Each number is 500 + 25 x the weight over the matrix's rms, rounded and kept within 0 to 999. Layers, rows and columns count from 0. Numbers have three digits each.

# down: layer 2 MLP down (transposed), 1280x320, rms 0.0383, rows 1238-1279, columns 192-255
# up: layer 2 MLP up, 1280x320, rms 0.0829, rows 1239-1279, columns 192-255
down1238:515475503490480529486459495509522503501541529496517450467462460472502502456522475482444516514459497498504511542483514503471519558515539553545464462475480507487484518497487497523497487458563511
up1239:557500521528526527478482506504496540481513530460514490506513493490488518483492490431498498481510477489535506531503503520500481493490485505498543503512508523514526474531507545504464531483515491
down1239:476517478526432487505524489510537487456481448492542528475508477512512522523501550565493550506482482570512493471518474501478493481495517471529513551460523467513522495483508486529476566475440480
up1240:533494530533451497478487509439488528552503468514514491499512559530495514493511508489517479484515481488465495489529477557495446444452532473523522521462489530505490550490484510521501526564490501
down1240:524508484506543451478484440517466485524487485508513490515515481481536563516499466541520453502537479471514473518506533531486611512540512507543524483538534480535497529498498510496490441518516467
up1241:505520518494504517472491494463504522517483489473519487503498495515467492474501520493477545506520499502550493477492510499502494492518497430504487470493534451518563544543495489485512554536514463
down1241:505481540487498466476499516548532459536510568476497520473491520514503500501436510491492495483486506458521472493474547503466459523504548492514475487505513531481485459522498469488501455453495462
up1242:530477496518496506506493479537501488520492523518518506458500493535514475503485590499514509489474552502552475486515513489506486504490473471513539495496483522504476510489504509507506479540492491
down1242:502502499488512467480515510483474503491506523508483505539493507481485501467529494505502504499484495517487505475517507505498446478490462521486463488465521526493506504509499521479474542514499510
up1243:526462518489530484508452504452500486481517482518490470489535508481484532514521533528511500482545474509479534529497497518519480537494547501530524502511488476520519508494515484496489524489500501
down1243:473502543523528462533492501549563518493530475467462510479496485520499494502510525492551540509461470483527502554516509485492495430456530519469453504465509480486498522472503508527532473478486452
up1244:502487506488494502531541494512458483504474507515477499510497486426500508506461492498510484552490522499474499465499505501522474487497493502491498493497456495498498492495507504504542472502510487
down1244:475518513507469500470487503468502519501493512498508525490480524533508478517505508509513470455520483497515509550505497495487491495481513489530496503516511501501520509491487516500493515495489485
up1245:487455491504534536533500507525458490481489503521483466483510532503475466506499475495502503511463479486521470482537525564482532531515505501501514542486508480490472524495523532507474510505563499
down1245:489515526501461453491497518478506498504487521430505529497544478527505484498527506512462498482532518479544497537501533470526505465488506501520503452527493516528512533492472507470517498476487505
up1246:507549479482475540464525520498511528511481546481494511468516468482518526493501479519511514491548517475529491535491511491517524497523489512508426488508520497510454511498509501503477517477486493
down1246:509504475514483495515495493459496482514514505518474475522494497463525433569496481477535461471454524505519438477520509514490545515516490517476492489507449472507491450488523495451534515538516491
up1247:489555461522497506471486498515496464500523480464471521504497483493481498552486494524459539510495487525493449505524511481532500515492472454563490479493480545533524504505504526477453499501524508
down1247:499492506502462502518487492508508501486464485500497495497521552489488524457468481510459459496516472475512509472476517504507453530496498451507521507514505503546498530473511467487532489557481527
up1248:468522519512522493535521497505500509478510514514512467476504471452479506470494500501516484493506490493513477493542521460504510504464499483462510462461480524518501477463480517516502527535499496
down1248:504482478462530500477491482507507490504465484503533469528505497509533531512483500492492529519487522541512475481491463544491509451499516538536510467514535513451461510509495483551477488497473465
up1249:462559534468489519501498469511496456525505498497508481519528464520509500503515553507535535512519519491522527500479479467480484496540478529495496491470519498472473495537506483539483469489500493
down1249:474509492487500514457494495467459505516554473553518570530492532503494488487491478449478498492475476490512460497480477551503483548494508490468512502502475499463507508466492524551487519524467528
up1250:535502515514519510503488516497484526469484546494452430537527502495476543523505499524513502537539492508537539499478490472479486463498511536563457494521512480514521517485481508430501486520519487
down1250:489507470468524499505510486492484494507509481492531517472499497483473455475453511479530478472496502508456492492525534503519510520455498450435517535437477468500503457507482485510478474490482510
up1251:498552504526462495488511486496513502552486533528488480510492519474549480503540528548495503475512471475470493457504539537464525484522480507560548516507522491526513431455476490509521532490488493
down1251:495454513496591471518460496476522499498496463482490484531480518497511475514515508520536474518461515515511503510529517523501518483463509505487480457535509459486490536494535519483478505493482509
up1252:499484524523516512479516498464519470491500501512507485480518490526545484498505491450487499514477505510502533516503521488471452521523503509477515478499496512540489531505518452475482550483524491
down1252:492479515500515507517512486518553505526450510525485492508474557547487500488500477562529481491528500469511503505547492508468464502482532493497492482484505487509491481539465466439506516451482513
up1253:516473516494535450493457489481474483494509465502518490475527539468492486504472487531478491482512512467495464516500515517496536487548492510484471491465485487483483485489470489502499509501468495
down1253:499490493517490519509523515521513459503516515516476522499509502518480495483520509501549534478505509520541488477526477480497518489456522520461509533497482535518495494502535508448512471501505539
up1254:470510492510469539435510491481522494498536485529483501499534463514507510494459517549495505515494551509521527523495425531448488517512502474510540470492525519508464485482497530508524517507536506
down1254:483492519528540483489471480472525503548530477438491460469477488490521471463472487544522494502517445471552487483510509501518531521527556513487517464514490479477503428478479473497515506492539523
up1255:499470491458469491477514533496505478474458494515544462508510502516473485488519491514549464502518482513517472486511516498566499491545445479514555519457531523513491492480515531529516533526523470
down1255:517476480543506506534512459443502531540495498527495567477533533530523514566488506472509482494496524494470486497481490536499523484508528537515481476508478493490515510514526469453484474496478514
up1256:479492506527466529512520513491490524524530546491519523533558484438484514480496507488529492496536501469551489519486472537507498550494488539537546509495482511523513506507488503537515528491491520
down1256:516453564485512513529477515520480473486493500517513486560505500485489495483507494473471511496499490529489508486463499537519504476504534524480532480500500461468472475457498532503490539478494520
up1257:519514516514490492530534464529478474505474465484474476544492492506474473546481504524494552509473519534505489484506494494502461451480498460530489503466503448524488506454477473489486534495472502
down1257:481457483547504503497499520496464473541529518509520485543498520529489477473536525534504469508529510475531484501500487479536512516496474435443512482519516490471529524480534462495517514461535458
up1258:510505515475527510520470534523504500493478522490526502494500475469510488514443492456507543529504511489481478525504514469517502511533503537514532514509501499493505487558525506479515534530495563
down1258:523523537523465523483507538527528504513494468502490488498495550482495490482504488506510490550539480507515521487538501482475476487492499486499516510496438502498529495458465515507520494448507495
up1259:483499469526496491496457496498526515483481505509480473522492470480458490499539476483499571502514526501507503513462531557498494484493473480471482496523493491515493469476455492525543495495540571
down1259:518464496513521493513446503508481481510500524485474498515446542515498525485521470491516481495481465491505488468536490481485422502537493493539518490535495524471508481487489475509522498540466499
up1260:489498508516512539542517521526517475508499491473504494496488511510548498533557480490489573495548473510495494512555527459483461455547489523504483497531481513503466504498469540518471524484514473
down1260:509460461473514521477524511511480477496511445476471490499492523483491507454511494484517515471475519522495530539468500497434490508501545467476537529438538502553519484494498461484489473511499527
up1261:517477470520525479498497477520491483502452494462526518493466511487459459522516458513507600509531533508485508472473499512462507487548480506503485494506482463508519526450518420508459545510518540
down1261:508480507535538527480479518504469491516483480548521493511468524491484511546506502510469515492542506498478492499493474460484527534531524475530483535543492475516490476515490485478532503506502548
up1262:484474480518497531518449482489496468444487471475525490540462500569493487483530500502485476489527532452569492493483520512513530460491531517470540494457444480470459539475471546477550491505513495
down1262:479524483475519500497482485540497489450553490558493508463499512470498421491487466532553491542531517512548484477473455490524457502497519478467538569531498509468501533542478527495469511468467555
up1263:501519449527442522530497514475502539507464496534501547527548518537483487511466522487424498510507509513490486539495530517503499481450470509500523518502480481497538509459505506480522465499502476
down1263:499474534494530480494494516530479476493489475491478511505474497506524509515535481504466570489519529482507481498506475467515426544495498499457527467501474521488497502527490473478490548472477503
up1264:522536505497476493498473474550523494432504489468567479492527473515489495488461470469514516479486533514504538573483550495542521497448550516481499544510484520482522500568520518489473481473528485
down1264:523502479517513492508493487506516469514531513506507501498487506485512499524477544524497453523505490492453500497517457536453498510495475503504512478505494477511455464482465509547480495514498489
up1265:505542444491482514474534463524473519464488516512510477516498494519469484531461508515481527536468497494505457502500528444489524501494491533500497503490476548531490492508473508529486492482473519
down1265:491526502515512509507487480476514482482477510492519516516504474518495467537515464518523453498519496512490509495497504502538475519530492487531544519515489513484526496516491501498519505524535504
up1266:483475497496501469509546501523517529465446511506470518525484522469468522450468469479512491480511511498494503514451502493498552518501475514484513507454505508562496517472483506464463509544478524
down1266:469462458529497501533522502507522539513503492507507490525492544471487497494497472516509437512484529513514502457475492504488550535510510469522508490514473501484514497539467474493457540520491501
up1267:482467458493506504486483482489503501432532499421478471456477483528509502504507554516493498515484461503498465533525504473504531501510465488509482486484514491532526498508538521493542511500511506
down1267:521517492471521522505559507439493450527486462514477552516511482477504530520482475517469510482484514499529510471543467494512528478503499517501526484526558550513511544499545493451496535483485495
up1268:472477485507471508497524497528554483533475493475488524532466463471504451532519513499461476462512537442490537495496528498523460520509526517436536497512494463514537509478494499515544497453480538
down1268:413482515471511494502513465483467471466490544517502509556435491512514563547469514482490471486488514503507515508532494465518500509452483542506486480479535517496489485497543505492461503486570469
up1269:450475496526514468500510496501517530521512450499448475514496483472521510506460499501476502533515510504440495487479433537479501473497531442519519504515493467473491534526506481499522531507490478
down1269:573509519515500513490479492531476506482465519477477482458454531516480482487524526522480513516484519522502484507490451502482537484490515510508481487495506521503476496514501465468497522445442495
up1270:533470514497523439453493504506492493488506537500516501473467521501467494494536510509461536496509486475492463531553509502529510508520488531498499527501500506489476525509495530491494472494527524
down1270:479506509504476473504497507486452521493508471519458499474521456481499531502467522520475537519496496482474556498501497474445546511503489504482462498516456496533516467464486468526522497551492504
up1271:566491522558508482515488503496475539509447551424505523525472478485514491476514502483458501525518516487509531514533514486548483534493496492505497511528525491488522499527514518510524515512484530
down1271:488501500446502517532496502491491515494525454547510514519509471483511526477512493551513452465483485507515469542553476511457491448502524478510513492565471503519478513538517467520488514491478503
up1272:490514505501537536512471475471532487503529491474521470513470505493501453511463485512502480521514544565468503520478512517547494474508505509528484513501537472510476486446513487503513507490531535
down1272:515483494459521509486481536470461477554501481494486504483495554492518482517464492478514525527486504515526500456520478470508463506503488461512494500507481544465530491477540466496483512478491487
up1273:518547488465511519517503505510505540515496488503473505542518499489452520513521497524490537518503493497510516492501498473493493470484450474510506502505464483506474493515497512484490540506522506
down1273:486489526503524473491513483547514471490501505507510494489488506515498477495501501499489486458494512496487514464524506510462448488530531492507466498496510528517473521497496487508556485518510539
up1274:520482548514504517454490515488500521513474489497457532543522459522502482504532439521478511465481511469466504515502488492498524515494508466492488505471487487485536522481484471420468471487526480
down1274:549477516503480505465533472495556480530484485534470495482443508570493539528508505487484528536510480519511524540478529537514533467524550453542481524507496462480506559543485547488489545546484493
up1275:464470495485509514492528538507551516508472493493470562485487471451522506512514507530503483479510504515543491479470481528446474521528510474477526494496458503532548499484466531504526492503478479
down1275:538530496512458486534481502495503472486532466475500512458529518518520548502507496530486525485501457541509496502467471509498496475533526483578538573554482507443502476512474557513523514501466501
up1276:521517490489483545515503506555455494476491484484483486499490472485493492525486530494490519489477449490508525525521521472510543522540501523470481529522460489508526460480495499515494490506521503
down1276:449503502511494486500514501454483489501526499502500511487511487521472484505483481504493478507515519451474489492527485532483497471511510503522515494515481515474504520515526515493482531471494523
up1277:537460496463475476502508537530479474517518503507471567501523468507507530535488501487516484520503476539526501474461538501480485515493484489514446544490541514508493500470500521492500531494491459
down1277:496512476542543494490521514448513520540462516493513532489521480471548519513480467518503506536478543527516476528535563510486478495510478494502473501496452479506474512553527547483484462486417535
up1278:532477532518503497513489483510498478500495541514479468510509499491462504510495516513528476518508503529475520497532494515508472461540541519486490480498494498479513497483513507537504501510541493
down1278:524500496497491523517490493522502508497508464483532484530490517518510462501493524495509496500459508535499495531468500492509495509473510512522496508512521509545489535498489547482486505494527478
up1279:518512533460465497488508543483477488507460493478461500470500528498473498487541486499482505462460536472499445471490499534482513513467454515508473504565496495526532549552492477484522508500513487
down1279:510464528519492482487511480481532534494506485489500447518443464511522504464500530482526507487511506503489459459493483491498461476519516502484547501435565500454498450508478539520499490488484529